python train.py --n_layer=10 --d_model=896 --n_head=14 --n_kv_head=14 --head_dim=64 --d_mlp=3584 --vocab_size=21233 --activation="gelu" --norm="layernorm" --norm_place="pre" --norm_eps=1e-05 --positions="learned" --qk_norm=false --attn_scale=0.125 --bias="none" --tie_embeddings=true --parallel_block=false --init="trunc" --init_std_qkv=0.0227 --init_std_o=0.00508 --init_std_up=0.0227 --init_std_down=0.00254 --optimizer="muon_variant" --lr=0.0104 --lr_mult_o=1.5 --lr_mult_up=0.898 --beta1=0.93 --lr_head=0.00559 --grad_clip=1.0 --warmup_steps=200 --schedule="wsd" --decay_fraction=0.62 --decay_shape="linear" --final_lr_fraction=0.0 --batch_tokens=131072 --seq_len=512 --doc_mask=true --z_loss=1e-05 --train_tokens=923000000 --steps=7042 --dataset="wikipedia_en"
Each number is 128 + 32 x the weight over its row's rms, rounded and kept within 0 to 255. Layers, rows and columns count from 0. Numbers have three digits each. The size before them is the row's rms in percent of the matrix's.

# down: layer 7 MLP down (transposed), 3584x896, rms 0.0253, rows 1838-1897, columns 224-335
# up: layer 7 MLP up, 3584x896, rms 0.0818, rows 1839-1898, columns 224-335
down1838 097:161178090090119084154186104068152129148141091093098086136188129135145111113116079117148144110095114159076164121126204183155129134127172142072101122104143131157106125117161082147125086151109092154102093124149199086133170159106135118092149117094155101165152122166149148127125063083180140122132138134120096172067141120128166088151098139138
up1839 099:203135098118117115164146128134167103088135114137164104176112137117118090160138093120127086132075186127166070102087129163073096057102104129101160139147165045115185111108103098090096135089148119089127145152118117137149175123127081122112152076184086163145142041128117130063115150127137116121165123124122118117137109130138164151164152140165
down1839 103:112111210114111071125131154135077147063123108173132113162125106141121118194176124175117148071111136144113068183123119060096107108103133125116140117141135080107123119117083100151110085157112119128127063119111156107182147113103117154120129108101149120126128165119105125118092176106148107182122142178122149130156141122105111101198079166157
up1840 099:113167120109141127137122111118074131208092121199145101183162138155133191162110133122141098096144138116134171135107167102202135165171089129129106125135158122151102127100118147120129175085141104069043141089031099147129132155083122111143150111112159109148091156164048094081081148110165137154139140112180163158156147116144172129154157150131
down1840 097:142136166099112151113164039182149158049087117083094094144102119138157109166144133124157113145114128094068100090128066117081118141108158111130059079135177093166109161138154129098155168096124155142188108171151129126110132113104135175141149139150097131110111173132130119129163139169125142110148064119144105124101126180069112115143113111142
up1841 096:143078157114133108119132160145078107163153144130109115086084175167099158134098116146171081166068113109167152060141118140130086084150137147106153104157058160091139157137101150088130141151104154170149130113123138099157141100168119158117111110144170117119093116092187081169111140156089089165151156185140150122158173114123142117142170098101
down1841 100:138181110100179146131110101173152048141172114105117147170104129120122101120174166134095081098153132120109131148099090113173143211098178175129068090148142098149135085139137201174154156146135115145165177079122116103137141140077159108110157158101118070126161110117142167116084133131145129149108176115148116112124135149112120173155108080149
up1842 100:161091115061134116113165191171153126169150147093149134084110068186128133160151146081140159120080162117150093103127138083092097128133077125126133033157131147124156147187083097187119127168137105131184177156099109163151151089113109098096150100152105138175064168153030154117102082063142132101099104092181084135149140199095097108084084167146
down1842 101:136143119098151160154116160153152129138179149154107159135120102136171052145082147131163100132127169107180117132119111178139099116076060199136161096168143133113081181132192132138148166115152164140144104183152083159106121101093047118161123166142200102155118137138117140178112100113183132130120093083118092189078158133130172131136119119085
up1843 100:096148131147115133110134147073139159079135175111114153144104170097117164146105050119097164113126168163152153129170151193069081124129136149103127136132162057159182091091143126133150143096148072122148160147125114150116080126125096054113120155137075127120155115158123088163128149089163081107119145107075134112150133133044136142115106179108
down1843 097:149132130198159120133092090118151115113124173162111130160113140102136172140159127125128155158084143110126132114144161113113096169121059088104106123127151146137121176071114139085110122094073175092117126093111132090107128172119145136176151124134130111137099105116152161140121121108127155140127113126121121106131125120060152096118131104213
up1844 100:122211100140094138107128155152137115125131056120116086068081120107104096141137154126110076130131082153123122140107152191054132090107121041142121091135153170172103106133140166097112167157071069129027171081153093092114158125135138127124178119095108117125151128118141114117082167148132196113168097142082088140192146128101092080160137164092
down1844 106:090170114122157173159128169137097123048106135079113150136158139100142113091130115145140100104137068102116188133128135081146085132106091168114161133121168119144168129161089120130132136187190148129164181094142166142077155163149125124112150157140116147115118111118129100124145072106195121118129150031135097157131067125194126166138103119092
up1845 099:111159097114158193120147169158183094084112081083133129122117133102132153124097109118157104157102101123100148192099150157098090063078082135129152118127151094109073144128114096111129109111088148091105132088123150111125121123089132116131133082125168134165073100165186162116136132137114104120104117105101068154116144089164143082158109117140
down1845 106:147162147159117117101091152133169172157111071130173212135191134134097143136073155117147124170065095182151107140156091077103138090128179164175118129107084117162133145119130159191124104136134065130094148119131115105130160136072135115141109096101125145156136115153159091127185196093109146073135106111126130137058175181156138112125163142104
up1846 101:168177127156194086077154111161141098158123128171186100112108079161111061088115136141055118123103136176165165141162163172106133201173099077088120115161112085166158089165123080119231150121160190084142158135138094079150113092138072104146121173170118133065127136120163123157083102112101163155133106116129087116186150078151145148118044136139
down1846 101:046187095153135118139173100171132092127149093109099116133133182146079094129123152125136135134112159109094126185073169132141145177129128146123097142101140142127129167134181109148076130129102137111095193119148097143142125112123146156072108123096129115089133071143105150092140091128114160153131126122085092191152081129129128127112126092151
up1847 101:120161166127092094126138108147150086125120142121099085091131121160151135116121177086160117113104140153137159137185142095098082157168197132175124167123132137103145200104103193159097096160201098100053111083122126208133129120091159116132111141159153102105150098114142149117114127127142087159083134169133113186148160093148100127170115065142
down1847 097:093114111146121131111107105113102139129110157142149132163127143101092149072141130114129164172151094175152140139116116135174117125164161098126200126153099107167111142148148142084131113129117146106120131136147133098116095081156144122110158050095142166105131159147133107118181152129136125118123164160099185153162204097166132097171182071145
up1848 094:157131123115126156136132188154125114130128096114148161147130180181126112145113166093173130143144160156102084209101133181106132142127045188186110097119163131148128056120200116126103107179093123143097075091117104205102151152071157152126122126131172061071145134147088151141108091105178098118175179172148155139152072114125106118156118087153
down1848 086:155085088142113121125089105075135140155172121127185104124139136129145148122080134130112169113165180042155146139147101194109089099129129112137112134103133127137145166120166146091137131127139138080094108133114170061102088094149139081132087094122069173136109139163146130184092136123077212061156097163145139143140149115057108122051115064115
up1849 098:138128145169031053097135130122132145105106114141122109103127138148130112136133157119198098112127116141123133101099138135053161063109078127106131105097166073214099124104125120084128135160159088140219148101186094078140098164135138099121059144150147153143147159171148124091134102135146108099150121109128119112119173158150131145129150127204
down1849 100:163143168049098122110122129091104125129111222120102132138140094133173077109109109143128126124072196125160115082130134151147188163074118072185095099158190113164140104101182096136140109150089095163113114150094153131171171139187159112146132091150122133124154131113140158143081133080061132098102139101093126149120121156122161128116131173127
up1850 101:107172161087080073131061120096152178115125129158082120155096147182070139141186130126183097130161143130142149124129166179081194094108167150112149095168168145146113121147112164135125108104110144130153166076123140108099129064127181139083099108130124089147068086102116146113188158092115126174099104099159149165133124082166128116152082145148
down1850 102:072165121149134090090165119142098103174085102148133098154135121132129128142103121117131141115154151126155184142098115105099156096071139158082107129172178124133135126198169203094153127183133089080057110111113138130157108091100136125174098133155182048126106104100099078106132122090076074137101157192192072116107112115109083139125114148161
up1851 103:121159111121150116153125150085120173106134035177177161140128149155147104157117155141179140149144117119159156156143128050111111117119142099134096081095096135089148140106155109162131124140101152119141110174151147130121102150066151137094139118052117127126136114157121071151139139210112096060132137121140122095112138124119149128155144161140
down1851 103:139115166119101117157142140125106158132123111153176132089115160068145136141159143137127140142114105127067097193144103152144107126102134203130115105150149078116137099079170096100111148147150113141163069134162101169084143072166125147159145109162193116124124139117131151166127139134094133191148126135076118145137133177101163139121145084179
up1852 100:079169099130132158105146142141138120089102092082111146104114116062100177131126152178091116155112146118119151186170118159103122116069103142157178117104080107168092168084094064109135133078108139102121149041076126137148085117122110168134114104131086193149190232125117080140171124098130090135126149105089143156133127168139141140111155065204
down1852 102:146081076104139192131130169115168139185132113082124153148113143199154115110110139075092132129076137147145119166121158124102164102182133153127126133141128149134120135168082171181144204037163085147133141161136091156102212065114116141133135105095175072170083035147135136086089111126084172110149116191110193108127127113099093071102122159100
up1853 097:098153140126122092144156115079111128217144109202130151090092128149119110092119183089147107118140163098129151127068144122153139121111138151132120125105108069150086164108167115145176168092129117141111075142125097132176114123153160140097138116172167162151093103084117103087107165196178097123176136011163112167141136115141143110143086093129
down1853 086:169137072114144140147071167148087166152092120097140141069146104130088151124113098137092107144142140018102103096121099115134102108111137189167133110125131128070091125109133118171172127119159143109218100133143118107116133064151097102163104095147098135143132128119155170121120068172112075069213076140143129030120119153143061152123093227142
up1854 099:111168110164126102182063198118178123159133141145083088087096140103175118156146124142103148101101148138149116170150151122097193137066086127178099149142123095145107114073105089158083131119082079121157100127160128118133163024156160239118112156094115145169142163113099053120138119163126131145121175149131147129062106152081075133189145107097
down1854 113:130148129102122113141147075151155177118143126116095157133151184176113127156137144208175142132170074143137099093148172132127136187164084102111090162142159175173130126056076140110143111102149113144181057122191091163121069071064103115085081117073125085151137155071164132144125176106162137114145226143149198149113068124113099182143133160073
up1855 105:127085130130143089103141171133119124147121159139120103093153184032178132144108127074106086125086181200161132117100062179110108112127117136125119125054138094167109133112095129122124151072140148133112184051140113132141154172083091141140133180100065105076070127137162140150071155167093182124088171143098115161192149107128097167097092093162
down1855 115:100116164184116092114150135149134121124113120068138094152143180181074125078126115139079201084112175187141048092142176085163171118169123071180087124193010107134114123114142118153106141120187135109136125100138140215111132103141126086158200132124187153173113105130084106171046104120161063100152156187141136138097161101144123148152131109134
up1856 106:150097077138163162141079185124081151139129137146166128113082171165069122165126159125129092129123161169112069121126159119117134101135166107122139107129118177199119131116043150150166169110100140214109130091165090110146133090124142131150131087114115089092126169148117184114161144165110116101122126116138150169123166110126120137090129140173
down1856 116:114146147154113118141120101151119145124150137153176160147134097115162149099162189177131158159120114190131106130140153130116135133136123186125101161149146206100146167087104117089190137130182145097157128157156144104074109135154104088103174075162166134173181126142166108102134185131120136125111041103134165108101107100113106139100172124073
up1857 102:191142139084106143109094075130156117169116184138199092133137156100123193118143140133151110115114091173159147186111119131064088099172148139144134136174112114150087092129097170147139155128140106151093176178131163093158144176120151115098130140154111123073169141137134161112097110142167134091167141111148120152109162151042085119177155132112
down1857 097:098107186082121124114130086146112135139143145146123179137124176138116142160166155133107161110121162169115085150110143109138139103127125156129091143165146115175128133124115071139130149150069186131150079106154137135142147101147110126099134140186109163079146128093106153121109128125076081154151067163131077124165114112102159169070137077146
up1858 098:115136160160131113104160141165107097155151102093169183102182070066190104142101112136117053150107130148173103114131213101177108152150107132137163084106124116094138101112164099179095145112100179168095110112153120116146136083117171127162145126161124143187135084099091159105122202097144083097101055153153122162136146065129153079065078153108
down1858 094:114113154156104181127155184088103122123160131100168188118099098106199114157108150126116118144146186135129097119124140087123126151088122159123128128164149152123101127115181196196135174127101162164137141103117138158098126114147162131098164165148104141128129104151124136173149184105137131132147157137065126074064131127110090129086150163109
up1859 103:145115129127160136129171143149078174139129120129136130124131182133125106144112117152126111202122129106140164110079138183158092148079107122073145090131126033170112164136159126078133120051150179195097143116148136080152136136192116165137098122130138098076139172101058105156153094110158171154152071136121060123179148117130174102162127130128
down1859 105:139173137175064195152105158158149206121058126160130109158097177154041149129122153153199117133150179122151169104090124104161125106165152134098128133106105126135075136120088103148138132139088072129156088158097115148097121144111074096168164177109122141136174132119061147148115126186158128122082141106083114077109159092172109150115113110133
up1860 099:120110115109123139097087077193166162100177116179148128138179120142148155195099169110155138145139181119145108114147179116121167112173140156134188143123177113095091116166163112151133100191093115177166146116117093101122151139089123080105144157103137119111126094150076107097145067114123057124092112097088088100090075090225107097142139104186
down1860 098:120086127134087101122101107204152149181103122129099139145147127077119084142141134158172147146112167125141105124119178137083132175130167132215142120109146157137153178114190095073142121088100136165121132145129126157131127152117103122192166151118117133167136149139095071182101143129154169094104128113136174094169132140191144103125150153163
up1861 096:108058076145103131133082178122112118068132093171137099177136125116153133151125172148057178140154146125204162146150107144130173175146138100061173161149098159140136131121167074096116126181136125151111101158107125172150125104082140099190083203176143130169129127133130101124178151188148124062107085117132176130149140155102095153149110094144
down1861 102:107142187099131092144133110141124178094111167131100110098157120134126129169208175113119099100176090106101173021098159134169152146129058151144128087115149128149168144118166159101134091080088137130119135095176144147159119192153160198091165112097168094109111111171190128139111094123109133152148227154135079138205135127152108106143070075144
up1862 096:088178112149116167116098102114143160103116091105137106150073102162153140131100147068106124127173168125113091131163134112127108138107122115130068129128113182184117158148129123128191129108145178156131093129106155126147151159171103116117097202133170178200120204105120124125180141089220119137167121146147137133111132160127089128159142100128
down1862 101:107139154121104121195107177133130123143136142116147160131178115175142123188201109100198156093107113156124116176083146162123182129106137096115109149072139079140114161171132168102149089139136091151136119163097133082162131179168176128099132142180091124077119108117172131140155080184083130122075136117163109135127109157105119110162095184152
up1863 098:134158156127118110130153107106102162117154141119085154133137198102133153079092158175125126115131195134148161156158189187127130142134119150168142131176087116142142098123132106176084164101125137152138116120172117148094157143103133166137126112075175120052095018116151079132176121154145086147136147137119142173135190124148143106177147145114
down1863 098:148138124111109100170184096145178160144177092130091107125174124071106157135108135144137092168157144059112099079164116125145149126136125157123178194136151099166136155167096160147145116138117122096098186072113144173120116102147158083168102101151101155161160147111102153127084162150155154200127081143180138110145100119140149040155149165140
up1864 100:086150132175195140194198145155094084168106116173101118182126119150133163163135108113142083131143205119136184147056114142124114149149141093112097135123127105102083158170136138118131146142125104180110178113075101106165132120127159152095107146078142121176148100089173092096162093177131169191143128117130156093119120139110132138128125144151
down1864 107:126112117118125158151160148219131165112134139135204125127149161140150122074111130073148163138146140191108132140188208093127106113113117066131094052130125150125112116147185107089147135132154118123173101115104060132196127086106083147107075098153124111182206108101151060154097128092169124132106136081157091160112176146108110165028094049075
up1865 097:170191082131168129180111068137140084127105138138066185124106138061063120128136179122156181125108082195101166153119093119153133127115174037158160126114091170118143116136143134118103133061082153161106127109143122141131151125127155162041113119114092107121145100146085055144105202099115129139122154163113103154093112131129107138149141155083
down1865 104:133160166128142148197151140166127104089072087197164147095095153161143067085134090112127097155138174154097137152106046151106069153125095131136087119151139177083138163111108094094156147149147094183128067112102099127154095137087141087112149113091117135119131185160170150114154179070143083113093118125174111156097137131157137099174153072164
up1866 103:154149149127170159127131083109147200093096133098159175153061152193155149159091125168098199126121102176122170176127128199189131172054189116109134116163130168162066089133137175182121138129097122107218105117154139111093062135165128142150103100141139102097120132151121098100090109183148175130107117090239151155146179083145151089167207090104
down1866 105:164124155168130163157155121138086116154183129118097102106141147141153111152149071112117118105147106076114115080152127132142100153156082131103146138110137159113194144125133107098097108170175184133143114133173211151106101174128177178176093125140181144121147100141140132137163195109084077099116128040161151168087142126111122143127140103117
up1867 102:105155128079164169094138132126136186120087071154094084122095108116121094101206161113146152111128131110142144127134087143085085125108124139091133134129099127072117196133165186132189125212122172135103081116105092072115157117106148139176079156075140139143113129115122191157139141119122124127133133100103104100074136146165158108193079161158
down1867 111:076102100083144152179123161072081181124105102154140158167165078126117128120164166083114127124129120162141148020127128140072119143144108193177107085135125126108101092124207187178134084086173154124165120168125127162124106156071104096142074147107094103048128156104122206185109127197155106111101118135126104120101080121105157122151198069133
up1868 098:071133131048129095112134091060131142161193091126062164148115128143123110132140156116115081093117173146098134176139131078098113169128113116141122097105164116119135166115115125090120131161152101134141163118118116180154127079142166103183158145116125141088091124144166097114092139134180102128090131052161145176132154072122139164101168175161
down1868 097:156089155167127109124101163157084105103137161093121067137120134106099189083157148174125156146137158106134131146079020138160100120133121145103164100141168158144128115108152114112124220121146138098116155082113139130127119147160101097112150163105158125148114136135151130152062117086195136122125147082101113057086176112088172083136173182108
up1869 105:169141071116121088121108135149101137127068138153172136139127164136105089161136139112160096109199142149101154200133150184137183144126116141094132149124123131149094151116113112124183099134110095079171127163114112071079131151113099151092136057153090182115143129087147110117158131121068082159113129122162158097174162149085142119154083158103
down1869 104:105106170117152115103146149109201107180096151148070176127145131156187142129123136144101113149116148144199093135137111109157176077104127132119107159136132128111115146162154136115084069137125141184047051122097115100151128141103160118164098158150150126098093135079112063123121166119068094122146202180109122185140150129112091155150116096130
up1870 098:073154133116156154140163159116153164093163152083110187092098134133189151085099152059145160090122117086119051206119125152108125162171134147155111062154122135167121182165121124143155139128140113153092136106120134103117094126082087000143063147086107158156136040122073130113070152108121129079163137131143084133099101133123140118134142163131
down1870 100:127138181182114156143076100147119171155114075080131122127140157071127123136102107115122131155108161107106086146167158125135134130089108128119139118082101101038133093106090161195203127157130128143156168124088142094102131130127133108143096107129083108079148094154074110159114128140190080118154084153151124099126096121120114114127164142078
up1871 099:130135061114145149205174123132142079156104128161129084169118109132132111098126131149143119159128111114106069121110129121140114166107092156081122084133153080120114082121106152103113133176160121132144092092113119133174125134191135105031143178130110152135141198177099123098117141135129100136133118091156168159136130140084193176165156158122
down1871 098:153139118121080115183115126110120116159131098177105095141066093129127113104166190105112158148150138113157074118119137122101169115122151138145115134128072167160130190172125155178137107138132131082121198162087156115054149151122117157153136090138166126188144095164132139097156131126153165112169092134138129150125107188143106156113109123135
up1872 102:155085166148104130140144177102141159100110148149185169155174097094163160119124153132162099180084098139146143160167075135140117167122169155133097117159102130138121166154129164101118102165085096177083111154092078125135176140117133115159104179142138101187164147071148168146131129117115151184140114130063125183110061084177122086133161135148
down1872 102:184155157095114132082119097067129153140103079200117134121137170140109131131181133146145111124103134159120131160168173118144142115175123168101167112148085136138114188124133179136109139166177195170139148127164111115191143132150122096083191190116099069153104084165123185142094100107110139101179060197128137103092085145050176152111146114132
up1873 099:151102111123153159174119148164094158192164155152112141153135153144131178103086125094155083187132160143158178193184108091109102124098149140140166102113195123079130129109198144129149140095135094092132079131116136161088116096118071167114158063128091180096078102186135096134090138102136126121176132110113162139149093120172106126102148178086
down1873 099:154109075126169180108124227185103134126111126102183116128133198182133132165129199107137069140161066123142142153134165125146180122114109125132120156077120121185082133149128094172094086141100164216099181072105135132179078111157121104163131148136057136126132191194115088081155175158135093165078102124125127157119101122135094068129114118118
up1874 104:164146094090086136167154156143052156095197172068109128112100103176103123156126181104128044155075137166133139133103098159082189162108146087072102102113127146158119149125115127131129142153123115165115126122154146087143103149056121175118103136140146154119141149159088139081093096069116184120125118088125100101102219159126097092116125157142
down1874 095:151127196133134148108106188092118123144189094117073159069104113140154126159071168138113116191150073104106149155124143158109143193111122166073139134177116085132142096117138163153126175161080096131129074151091090128135159120182153162162123158120139148094166167117185137112108142165147171142105142105146103058116101132136134141104172142104
up1875 098:150177118126132133104142105133138127134136113121103145156144143074148130133148047196145115128066152112176114131081090186103095091153107121183172142082132121150156187100118145110153185155089161135083100144212158193103132137175165171131133131091138114141128118109121131100116109146118115123122131101143090097063183113112070204098157025179
down1875 100:110084108139134086104154123051205124073157101109146155146152109175128129092108119151123137101106103108092128166152156131143156132128145139099160130098092148109184144136128102043163082165111093140105134181136107037165151086159117157153134085145115117124151115170107158055134121111090105109157133125134089178084122150171154190178087160102
up1876 102:133061045173156138132131104174113127105135130069105102116061174133149143157118178051142134132183069161167119151119099090141133234156067153137124082126164143120087137172093110089088145086131139137128108193164128115128127124135145159077093082114074139112101157129106113157095144103067126153129216078064168181069082132143107200096122162157
down1876 094:148165154109165146065121138078119192101156133209126112106123134102117104147136146097222148132167130204154152097132168155137139150078124093145126097163228104132108164160109094138085135090188134117145139141111096127104079139118197166136117121073165171106105074090137182140131134152063169161162169139119132129121087143084153113144106103157
up1877 102:151109085188080147111148112191128150172074075068120153128109099125136121137147193097143126077113120157153183071142187052050167072149096147146103181124073068217036125133153080172138133113206097101162197160187127054114115151124145122120174123177060144118121104109174172102128111137049168163117097087175143127117083072094093108088137137115
down1877 098:113131094159112122140155129157105111118152172132136142102192125091183153157070053130144125061115153101121096113122170105141078078127092124072082138159130118151118141094128120091159152190147136168192151191108167105113112143124126102106062087137209180114135178115107158120141125059188146159169125150127184107110103163073148155138142144170
up1878 105:101066156129111115188155165092100145191119130200158106077160119069147162139146082150164185135093131077151160087074096042118116115138116119107106184120069084112065129108155130155172151143136156113150110152122157145151112113123162154144113088106147126090174147131051063193119112094155115140129096109147127125143135147123073098158076142049
down1878 091:174191125079099149163113087121100172097127092138134074156151107109131116104142030075124163104076112076117125118118099105163173071171097058152144109152145111151134190126169099071116127111169090194058128117067091088140163123155165133160147171106074214113132131183087143095081130142140199147135164106095137120157186108186129160121120159187
up1879 096:144105150113168101136135103121114186137126163162101168126130133089106197087129127135138117124140056145122129128105212089101135156146112123167185163141133141125150154093139144177171102110138156082143124171109152118160089113121132104062129149122159137113101089072095117212103139189163157114182110181110158187113074096122064101121145196190
down1879 098:121159128135131157148101111125194127107060154118145164114170141120144126177141105109068139076156099124138099106145124137187125209124139108119097155126131192135118158170113131124148150082119163166186086111134122111102144172086163179117079155129131089103117208083113146130100104105084118096150141111154146085169168153111104115073112169056
up1880 098:132188133166102171146091100086164138132114168166077089144117148102115105150080075112156145128077159154124137172173102203121152091158159146181122073105106137150151223138076126104109186078118191174122101082163126175126113104159093071106115147146157133148128134126163129142120118152180157122073110087128134110106170106120156134134139109127
down1880 100:039119159122106150140147127120117126152166083166146188104135095146159119135145073139093135150119156101076184102088105126181139139166135132149067112150179123190122111149097120085130098073186148113097138220169162163133131116096165134074141116124104141118124145139134116113137160100130150116064163189125112107123118107098078100131163109101
up1881 104:139098102123123154080097129141146146070113126098141081093101098154147134077155129174134158182142119090086158183103156120122173115123182099174214163123104155138089174106152106136100151117068133115122137138060175156142201109207128163132076184146171168107092122167074101162127137133140127134108152065138109116125127114179070104069082113108
down1881 103:146067085160082162119128096099119092127138155084167102126141080150130150148159110092129106111094105126111086060097104220169117125121164104154137148158103096116174135169088095150144099101131125150137128116125082148120147107120070080197145152141096102172117118154085067172152170114085167106099158176161128110149111248113123082121136121147
up1882 108:088166117093171141140109096115180112100139126159143140197196103118129128153140104150161142092076189154144126146152122158132145145121161138127129180134143129117126156173107112095111096168160155135077104110134117134174096104141124104116138143151129146155203095132132187068099142158151172156179092115136147129110129139114106131158139154075
down1882 121:141144121132136126179124145118114138060148085123152125087146152127111141149115149118114156165168116119125134145114108145114126113075167154140149092135137133156099150120119112056141109153110153096121112107144152161171129144144153102124110150112136108146141125142158164119115088134103208106115142113148145137093144129111073120135119133127
up1883 098:151123115192136152137135143117146112143099104090141049096140118099143115152124187083163104060120076102135060067069123188150165110160125089157141076156086134169142180103060071112116119133203176146097152119129126164091163118154121063193117071125146099100100152092101155111089115098138192098080147175113066106090180187115049118086099173138
down1883 094:104182146165088141114129114132154081173092118126077130180153122179137145112153080158133119111124159147096138151105096145117090153128140117026204148209110102136193141152105113138151115122093125102138096081120147122167122111167099089180132084147121150127179154092153108076105054113135166138140101117214133090173103099132109149105163149146
up1884 106:184156127156104134103148146133087124125067137103149140093165159126137148160112129128169131105145089162106051150086158166156125161150137147073157159126129130126118177127132166108112068131149130119121188060162123096172143125131117084112181140125120147129128185088099116032113156098127123116151159101105071123164151193102132150096111167105
down1884 104:174182197098144137159153128110118119144121153152091145153156094138169134119162156141132120126116136162199171160175132148101203122132102144088059184127138125133152119101099110123130091187141110135176121135189118179114135124187170131191097148160137169111128104107092132114136121131103096098067103150162132092118060215115132159116153174101
up1885 103:147086119182110073094118136127090139124110101128136141165142200130146121155148137069145157145126089116169080129058119086141105145079155134154147107096101162094124114150170159121109159135124096179107172130091138144147094078055132125100058173114142145131171125050124092117134184177105149154131121136140141115142121129101100178162134151143
down1885 100:137148169163137148139117083111166126111125187121153152131094121156149094115137127144134120109116123083117180073094128158170129199156173113039181125100114128089127194115115112125144102163149091127187113133151153143143145049125141132129160117160156105154165122130153131128131141143113131113084136171116092123129119164113161140051153205116
up1886 100:117124082166139162085169134101123100097117121128127123112125142149170104177157183223172114087136140112127088153090114160120136144108132089135087147168179167122110120089137132046129129143117103135086126121108192122141142129153090095086084183125113127111092089076141087171121188124077091100105106143104106133120119104189143080109097117149
down1886 103:152125113124178146150136142124192116156142142119076154133097190174085125148132119109137148101071124141144160120146133165116112140162102084115099196111148106117165044114108113160107136198165158147112149120119176159131126129129111116172134131091114134103123126132107116199098136080181130129105140147116158083141183123091180150088111149123
up1887 103:107190070104149093152087094072102221133129180111151117135193111174168137098112129111121109088149131081223149167140167142197100097134141099172109157157113083117128134098186104151149075142158164162126127057110137139151161176090141095127122175157073134168121124113114127134098149116081140111144139181126138125173200123081122112078144127094
down1887 101:202209181143112049137176132160193099150112111099122111122087107074137059054184111122103124110212091116157160201144161102109163093116144112148157075177088145100113191125113108147116150126149108114157059164118117071153142137150101127122085089186126175129135131109124134108229039160160184136106099139191100127098152130113164118185197153096
up1888 105:167084074149095160167131108138100122165132179148140132107133138098103097108123093170194142095130210155127132067085134222116152148099149162117164155107108111108096120109098177132064137103173140125151138102154099105097128161154125072156116158150105185091084129092098117167125120130112083086098169128117067200149143124164099109164112123139
down1888 109:122145145110124084193087113106120093073115083169167088163128156113136132093107127086153159117186089072093130121125107170122116108102111105126167113095139110130096079102128062124160125059122117144162090119104106172118147157173144111086183175136100087145144125096150154103059111187146130117183098092135152177092160106147148159118178153105
up1889 095:099140113105097070142099131065124117125155099068098121158133152102122173126122157112159150079104084188124115119105099117158096131129134110142109116150134071130090121133103115072158082126102147108177133180171137136118122097041116091147168130091169135163154097152128104118147113165154164161140148105124199114087118102139163139140104109166
down1889 096:070182155133121145071096142083129113187098103106108186126106181129123077086184150167086149162148098133130097139142171111091111103081118112148154181144159124094063204144133146141075121150172127132032175153145100153153164130149186122130170185114140116133132065081169146160102146101109120121148127119070138155081117127138101066156227125167
up1890 107:124135114196105139121138124071157160100151125112120098124105151143098117142134153106111079156132168089175134208111172132131102066085112112157097096071125110127051165182163138169127087139096163060092121188107141132138114150110095107051116114069105131155148171183152101164121130094145102131119117131163130106107148147135165150156143127132
down1890 096:112181137072113132112137110139074155138138153125111111148095144130140097147144176139113165103156136082111023126105112150169144137174132126162112174137146179127095200169111144127111106149120175098100124140184090163180159193053122105151096113140125113110150157105172083112115107141144072130194139091167117107133103168132128149121098106105
up1891 096:111127105126075123144100122134144125075111069173165187148118167118114147179115125070150124135136110136099092175107188125152124129124104094095083100139117110198163154129109131150120085097128200165117146118125195103118157107113069180121110132074153140148085124113094133116139185130120111181131041115101105188136184095127114111167097149110
down1891 097:135073145170104140064095146146105123137147139123120132060107133158142108134122134037061159100120089186126174097173120165158127158145124152073140124157110143140151118168144121101130167111089173126136141088131100209153116131220170103133112108121123131201168083131103193104090135134153133126119145148170079169167116093192161106107105128201
up1892 093:095136126151098198156156043135149106085051035120078155175127131088164076095134148109117163156118157132161124112128106128159083074135129099126094121071064120105075105097123171122147083066136176132166118038118132123132159166130147132131098145187133154176120112099095126143104094124085138157113133184132121107119097133142192146093149148165
down1892 094:109194127132120139121102181097051163153194151091146140066111139141102128103098146110129041136151113122113129082105074131107145084119112124140066132123175119151147097121101085114155126095140107141174092122145126065154125119078141095127164144102140139158080146110192118057061151086132154143168113147070149156101097076091104106152150113140
up1893 102:107151122147116125170087063150085096141154144107055148148158151143035121115144146109192179057123093063144113103065170121141126124074138122144111091079117167079110168166135174145104125143123155154151189143084133076071141109130162076153116167136133121082072182127057127143139122132101079143071118101099124180104157113158145112110098082112
down1893 106:153139101173181124158118204115145135131116159161171170141093156053135139160086204194169168146141135180139173115161155083101204128086173111137132121171142087094118084117120153087103129140122148138100097058140146107137158169153129098124140136123098116128130157161098135110134130104150149098104148102172078115151149188139177129143096135118
up1894 104:069108119173140126160131148129151140139116170142127135077116156147104169173167179132114162116103107185177154117138142153102109122144177139048130144151185098135076138147149120131158144103096156099132116062118181075169169153185149035106119120100170133149092182190113142195087134120110079129158113119149146145129134137160149145103148123158
down1894 102:142116136105182148099163136080197164144099125160164138130135133186114085131114127120122075132153143095165097098116115148139151134134097118134124150134135135144116182147111120140139136116111104184149091135097159159117153184114142067137188093116131149139114142117147081103116129148136090134112083104076158105170125139114100112112141204173
up1895 098:190096152078112136135186127145167099075090093181075101104165124146080165127103134096149130173165118077137085138127102090114185131140193111150100072174126123148067157150129146130055091117182141129077129080125124145145137153098120137163127134088112106127193103111083132161082129115107134102126073110103146099128082114102136084123150168107
down1895 100:104069143169118154191125191089177115170124126095065087123174159102120154123119111117119163142110134142146165138061115088157156116060139139104115139092081156104118086180117141160136173102117120138088181128138126170088116156131119074106118143139151169139132072092112124115139172151168162092140104117159099086159131127178094065134110158092
up1896 100:179045151127129082166114133061100167096093178118108149087152166145137123169139153190159150097154115091130085143041160139140109141109150098114121157141104105149107084089088110102138112150180126172208141152161120070108194117154143074089183208106130191140092136182147103144121066053131111110131132172142106115140155074140145196090177103160
down1896 115:131072076045131086143204116103185080115104137119150093117197148135152186146131131119145109136093121100149133138074067122107131087178133148137156106130147118111110157079123079128153054142146084153095186165148192161103175135149115090124183163133186092106141043134112142160141075152074104117051131140144129137170118121113089086107176149127
up1897 100:115142156147150123125090062116167131141126111171106092071120072123073099160121147172148133131194095148138088110066104082139108148160101088173115132165159094132086091134076156160113116115095079140116088143112171085167160134150113126185133116174129104136132151098148164164147140135063132187099114197103114083155162121118176126106096108079
down1897 099:165135083117176138198133150102116188114093107113132073092059063105078137086193107145137103120155122113139101119134116153088140153103170148126147107066112142155107139169121130106106109150099142135144144137169118132154117139184136133107123123158109100132136101105139136136148115142102133121101122123213083162086164063083173028148123085119
up1898 101:171140083086108085168135132152107137107134174137055119164081157160183102111153155157075108204087039133075142110150137141120038166117137125187079143078149105110084205071157134156068126131108172160101107158135110106164159182104058172182124148126165135072117157128101104103155132118124068138131111140150080170121137123108135113086099110100